Weights of a small transformer language model.
Size: MLP 256 SwiGLU, vocabulary 8192.
Architecture: RMSNorm before each block, biases on query, key and value.
Each number is 500 + 25 x the weight over its row's rms, rounded and kept within 0 to 999. Layers, rows and columns count from 0. Numbers have three digits each. The size before them is the row's rms in percent of the matrix's.

# up: layer 9 MLP up, 256x96, rms 0.187, rows 220-241, columns 0-95
# down: layer 9 MLP down (transposed), 256x96, rms 0.182, rows 220-240, columns 0-95
# gate: layer 9 MLP gate, 256x96, rms 0.194, rows 221-241, columns 0-95
up220 103:542468500473518438536457439526453498494512513558485518560498488509543453495531487476509489496509507439493506510527507502507505479500534494511472461468536490531466512535512514489507474472512475517537502504492514490475509464521461497478517472522487497492509490499465512489492523506494509473
down220 101:485490490520470509506471512482474477487509499509529528505514481515492479483510552488479521490539467514538504496500517447487550479515509486495555518561483504468487509516509509530509503556491532536499522584490537499508487484503486485518496532489475520527459508479477552486506518461516495525
gate221 104:480524535490456504467502498530519477487492477472520473501478500497461505488469506505476498526495454531520501566527492497491495512482511469490508482515467496440504511524502484528463510505539481476476486485558478494476481469464511506541480518473538499506476478495553484506525529462523443474
up221 104:492532501509512478521529502493509443527436489517459486525534491509503502515493453503498502482517501464520488483502474479510502425485533489546490462541476495503499505526505516509563502507458475496484505481507470484508439504493509487474521542524513512478527513526529511490497486452490487543
down221 103:488511496474488548533525526530491516492482492472520479488524498514507510519524530486529475507501516520496548525471455542487493519513541499508483523473504488482499501535472505553489559506474558453476507463510488513492512494513502469516538517481507496480535521527458501536527437519490487462
gate222 102:519482519505508518509574498451511471503464482482493507490480505480520503501514486491500469462518507490492473513508577505533434465495485468496500558506498496513499526481510478504496516506452510504524500522472458528507499491551487510507527526519500482509563474510551532514512491511480493470
up222 098:510481491489476481502493467491501481484462483532520461521531495478525472484486493467496508455486493510498476492546480512523551509488505483489487485516481514488490508505466484509498510536532573469476530525561490446465504476487464531492509444508482516523455501530511484519519473480548485521
down222 098:505525498515519477503524533485495492480492519469491509485516505462511518554519521467507478493526481492494500532513545497506457496491472502490506529493534536509453501459489514488514528515481484532492508495449499605536532511479472482492502548484511480470520484467520501528487544509492490540
gate223 101:484484512500495513506467539492499519403511443493480519483496479501483498473486505486537466520481498526512489509506517483500484495495486488513543521514503517504516507485479520443518529536515503475529505550464509519498498513498482477523460470484549517478520439516541470459487515508489514460
up223 105:523523533484476472507492481521483500543509508477517488502516529486515538475473515524454488513456489511531471517491511472511502519487529523505493491477528467514520483481499503511471507494473449570447504518510447517548505482492516467508541535464437482511522492488497519511524501527496535464
down223 105:498467478514535517483514496521482508457499485490464513499560488545513508497508513497507484490538502535517469503521434431469459487497473497504478524513491516541478475476511499518485512534511451538482458476514511530481452503501470499517495480434512497512478516505496480488515491492480542480
gate224 101:501565534484519505491525512493486492477527496458509536516509526513482461471516515463514558540481436523505470517487527496502467448513527503498494490470466530492529502483511539527494476517543450518509524494536498502477504463515527492493510481507494494514460466490502481459469503509485537487
up224 102:547489530495487472472515499498525499507508518493484469519502499491542488482511462511471479555482479507540468520501492558434448472469521454509519495462498502487514468483499558494492499482508493509518460470519507509516502508460489502522532517456524476494481494522467484492470498467455527487
down224 099:486488517490507455489518477538517527502523538538485484453454502498478510473524513471494571549458540506500518524487436493499513503532505510504474501466481505480567503504461507473462512484490473473500518455505500502508473527511523537522527489480480484523474518509491465525517493491496508500
gate225 091:526492487499461518506485530521537519499507494516484537519485511482481474536506485463471484525481513472473466468479509502512501482471488509476507485533501506524515469515525528478531516526471510511515495479488596517467493484477506487538546498529450520490515443499477449475501524508471537486
up225 092:488522480487466469544515527502468491500489514507542483522547493466512491470540458504510519481544501518476508486550508522473498509482526497516499492515455493491521515559527483532478522464475490491533509513458508501533479478504513539579491517486521498515534512491539453527499507518490521495
down225 095:472517493469483474492485560485516463491521498536491505501479529505503519505530464510482513479515442489510509494512490451515529510493474482516530462475497540481506522482491488511569462497484513500524503513517503514505501474553549498483514445524532452467516523473506522516464466489543487491
gate226 102:510481502513516501500509489521476509462514464506481466489485505568509526518544521511493526503499515520510501510425529510506485541512467486513475484486501518496511488522457524452473513558504535452487440499481472505477480515508455494528478479503501481520531487502472479513507531534459536505
up226 095:469450478468525473486492480528451528491510459528489507511476532496510510481510498462448484476513505505540521500475485516517506538501524494522439497545502472493514516544474532497510482523517480520488514470502501451503499480500454509512463470473483488474496515484505517541445502536455507526
down226 100:486487480502475523518487428515519496547505509513522524518565526438512531505493509464483508478532476468485519534482540468475484472495503515475499481509492487475498460467528522524507504487503491527505544482531529531494452484496483509491507484461553522490468530503509496528475508471505464487
gate227 098:497465501498484541502509516511505489510532505523513535511506523506509497510535464531498502481509485456502491461508515534520450533479506476486518524515514506507556508529516518466505510500475531504481509518479498542488497524584509506539517565532530538505541497495482517460550540494494502477
up227 102:546515486455483497484526507504475477537517520486536522516475513476446504532491454506525488496495454511488517543515524530434472512517484484470557511554557524515516511508495513488476498509494474523503503490513510527450500477482490461506503462495527540524481481495502495476486467493492478518
down227 104:471545507497505478523566485498491479499490501485510499458496513462493499493539521495502458499515471511484567530516557478500505490459468506509499504438518483508480554526506536508470524505492511545464508466507491533496499512539521490518510491484501471484498486495509472459441483527495479513
gate228 101:475502476467488561461525513513503518480532491464522495479472477522497482452533528484511451502521501513496491536510511551474486468499493528489505511465522499519513481477463494491526507531498508524508472564491503512503528527529490493482454527499523499521547490515531520429471532510503532500
up228 105:461557530492483523505488507498492490479471489510497527487509523479573488500494497502456530498511470488521522495500517489483454468506455452502477500509516450519488505519487482481515458460513532496462486496464493517485518480507522477511537501526525543428483531518527504491493474511494546481
down228 107:483567503487481516510496493543533532489505494520503480475508530533506494501509500487522475526464517500521459481509495495473471482497482517459540490518476535478519470509456533478527539529466495528492505503517512502480478482497468487459531489510527496526524515495518510488450577459460495541
gate229 099:509533463520479519456517507475508501518507544462472496483462447491487492479481492518465500463498460477481505557478502484502520502494501509520488475515505493491456515514497537506453498529528484476458454510509470511526522472445466494541488472504505457530526489526526489489483482518528477540
up229 098:475527481495461495489494484519519528501419534457506499460491464512479495492511520515475501484479485529524469518538489498473506505525491531514533510467525478463469481499497570504452485487549531492476550504496501499505518510520471506513506458476475501529543506542530470477498497501497520498
down229 095:454491458539475491530488538519501528517500523468470525502497527480506473507444467518496498482499480484486485475503503489516509487493503418544511518502503508492464500510494480538516502493500487529497464527457511493531533442530488487453506531488511460472516529510520503526444510484493529521
gate230 101:478518517496460507487486521496507517496531450476517577532499507529518478514514525511516549518470533482511499495486492463509527491522460514493478519494497509437508459492516555456525469514523524497511492489526507512501535540520507464469516553505475500522542482502500505473515550496510513503
up230 102:519516517495522490497521479500497516511524499522500475487483507516453505506504493523485494469531499461481498529564503475452491532524500420490571493479521504498462547506423454487536497534482498491488456489515510512497470486516519487488500489493483489491482518559510521490503506505490526512
down230 100:477516543484509503491500484536485518517488469496512493503503490472472457484489508455477485500503419520462535527538562491492519503448487493469462491468494470491502506529481481518485475505523494500510510498513475474487507507538503514513519515482499471553494504510490499443440440486511503490
gate231 090:500490533484522455494492483483482509491496504538543493507482499484516505491536526441477477451493484473468479534503498492524470507540489533471503498512510492531484504494518478484516549485529493498531468569492552500472464453496457534530513471529505523537527508498456496517488496508482514529
up231 093:473501480477481517482504513471501519509500533484498524505507454497504456462516486451546501474464507492489468536508501507481496531532477508481495498511457544485527515467505508507541593493465487485504479526535524500506572485513450505536513504496484503490468492479501488525503520487490517529
down231 094:488483522507468527456476493499493481468532502496493538497518480504480439526504501494518472496518515520465500527521509513514490507506517466470502491477504439528506505476488419534513449483501502503513497469473506523486506503493499470488503475480487500517516577524524463425514481499489509520
gate232 095:496495509498495557452484536502480465462512520476551516494499494498463499483494469482468488553528506572481515517462480478508518513459511506539546462500500508444508533450509464485482460534512479467497486471469485512536500502509476490515523504514495530536503503520504504491512494491515497496
up232 096:484509494538518480487492493491525449528533448498518491500477495519480516488547493457476458479517501535500479513457536519555494501440502478524440494508531501521483490525516492527465521500478501466481515460501484490494470488507453481498514477529502457535506475497464511465497498484480511538
down232 095:495472477529500498509477467531522466500517486465515522481537510499474518497517506532508483506506487506530468463472479516458487512472520494497507487489517495500495493463538527517478514500534481484516552470490489503489472464498432501528518436512475576487445473496490511481558485495516496495
gate233 105:479457497516512505483499537529518524456483537502538479493494492541515531469509502491509509508532489451498504493494511446539492569503518472488474509526524495504486479524451478549519523548497489445472479537533471502508507522488459503508493488544519534538504498491475502473512518475511500492
up233 110:455507468515509515547502496489496464546498474532462522500490525459483510523532477531505468514506485485518493482553499564501561500494522465509535510485467514526489507513538468471533485474493500537499528500496485474462444468508500529512524517486529489507515502503529483459497475507487496465
down233 112:504490489480496495502493457566525506465524513487505491508506456544501541476482511474496504481523510506481505536460490465490462493533529503467473524507520516514517459514444534510498530541471497461520502533522506515520503519470469512492483482541490537535500520491468540549497548486502474509
gate234 097:489522504503524546446521491483471535505463538449489474497493501514484476472532489544503519524504501544516476511499486483466475526506499535513545488492485508468528541523514507514511494516528512465477461479478500515526523502471432548483509473518512507537482460485514461511518537484492475512
up234 099:500523489476488499529505491497486522515536510466514553502478507540505470536585533500494489508485494487477483485478499487514510485495463476521550500491485500512501549536486504498479496456523478519528491507467492497477449470506470480516514513469559507504518479567502472503458519468528486508
down234 098:491493521477524485476505486552517524489489508490444470502529526540536473485480501509468492494568479561512470531529484506512472515484526484554518459480516490466511500516527485501431514518507522498465475515500496485516485503524464486481473483519475492527484495488523527556489486491492522517
gate235 096:470477445445472493516504542469538492471476519432492512443461517507459498468502502485504491483510460492500475529542498450505503536537484496498505518493498503485534510525511479468526476499500449454489494510466512527468479553487510466503516495489510487506514499493491472497515521498507508532
up235 103:465498496544516477499494452542495523513502512544502525554501504519483441532481448481496516521482504567549476503530504517490522484489516494529482494483487498511493500543513503532505475506501547506495511481505523495526494449480485507436528494518551476521482498487536506495483476510487483531
down235 100:466470493498499513515482479496520513509497491505510482491501470470488460468491466485483501437496537515497468512501509480480519514494523490505510454522481529508532487454513483525519483492536490532488510495501499541518486483506519481480480507439499470509517500460520516494475621488499485539
gate236 096:512469525474535507490551519493488465497512462516477521495476518524514491507514435485490477492453482542507518475515532503517517524510516491510494501519481522535469492522440535483537497528476495502501434531523506530486503441499443522467534499514484490495500493504504502473528499549519510480
up236 095:496492455532493521487530528477487482456491489492486534470501515558492488528509489485544475490508497513477539494545512548454501492533512539515535534507513493489473503523481500468498501561474502527470524516474534521506507496517500471475531508481515505541475509507528518469451513565497510497
down236 094:471494508491505458494480527487481537486465512545513493511502487474484519491468483508471491497489549474535517498539556482514482477492458491519465521468498488484491509467496527491462533522448518532488553491469500474518483518463538498487491516497503447481515465489544517512500452501513452514
gate237 101:474475523519445508528535489534493442515500452463501540532515507517513507496522478499482504486461469489515499537495528526484507497484482510495496470522492454488540508474529469504512468521543477542479517536472529493516492463480502521498494529466465478462543481497490462488501522513499550482
up237 093:541475531505500495468503474456532502516511510485469517481492528462506516501524472536488501495468531449500475497527495502452485490487502549493561503513522530501519543550466521473491482531439472509506495486495501536509456516493497539504480512507503463479544541516471501502506486506476528523
down237 096:510440516507505550554478482498486549528486495506471470458473501535530509483480483470504539486505494494522516511455528470548499496486441487519540506526500514519518505538458505496499493506535508472496497503547493493523502453490490473470518448488486478489474503507503510501443467512505499501
gate238 099:477480506531508479518521518447472519509470470481498476525490443516495530478500481478518529476487493536472474511509510477531491513510445459507532473465474528507501542523523481450514486497442491504500507489470495492478486510455474442510508528499501535509524498508482521483466546478540501518
up238 103:478558502478475519483539489441498490487515526483550507465474513526535514488507562476486489483482490492480532508490521482469523493517469535488509480483532530476545546452488495558496508480482485491515520487504510505489505479538515516518525489501537531527474533462516490492521499481461474488
down238 100:530448510512498486497532486489498503495475521482512480483521477501530524515517506515483519503543484516479517510474481499518493510516473471519548491521549503521452522507463486498478488559460501525516545470518505528506496512445459524484500515485528581548493508494488465489524492480488537475
gate239 097:523515543499500509471550511512502464480432468499492468474497498530504502480514492480524476473502497496505479532483531488519466485502489495522540495484482504470543501512484488502473523508492503491485507518513497604512469452504482507479465481477485500500479494484474441507506523523546528464
up239 091:519506459499506506504522475533507464502490501505482485493513517487471498491510474499522462502537539502524523513503501491500486489497482519487494542461490464477526475489547536493490519503520473532534552458572551513528472493469467510459467510462469493459481511469504498539490513505521553488
down239 098:511465446476508499527501464522512496507488491559496509486516506505489488492533484472498513545497592519542503495497483524462569469489481487482492479488503478520521519489535512481551486505507550513516539502526543531491507483468504510487512487463495491495463481501507500540530512484504521516
gate240 094:505518524546498506507547490493512492504506496516451544522506524522494527464481512474517523512518484492517508519488542505484487539487494497519536509549464524444524507504474470513480496532533496461488495536529494541493444480491446534521508545490542495545481512498458486495494521524503505466
up240 090:520470526479466493486475524489504493471517498490529467465474464514565492534490504513459498504438475502513509478481494511534498488458488479507476492462475511511450489484544508430485490475486517506495463520464488481517539472513475496518513440508473502503481460482524499528502468504482490517
down240 096:518541553548516496486544534485473474493516529478517520473470481520513507497516527511518537541488488482511530472506512516510476556459544519519541505505485527509486480531489449479481473496516501470483484475461497549504492491491519507494470495522504497536494499504463454492513518478516508434
gate241 096:479506486513517515473451488508511547524523522494479510472494468497545536478492508504473553488481488496519483495495498526470507559464471483516480523495471515488550507487453516450526522523541463531502504497507496519547478540546504512502461526500540546503506508464479506490509508524495466510
up241 097:472480508526491497524464482521464497531469511520485526524512513482467481533500450455489498511563518468516487458487488538503515505496520472482493509508483508547476527427515497488499518495532489508533479509488453514498493522518480511539500519468502512515515493558503526539473491508493435497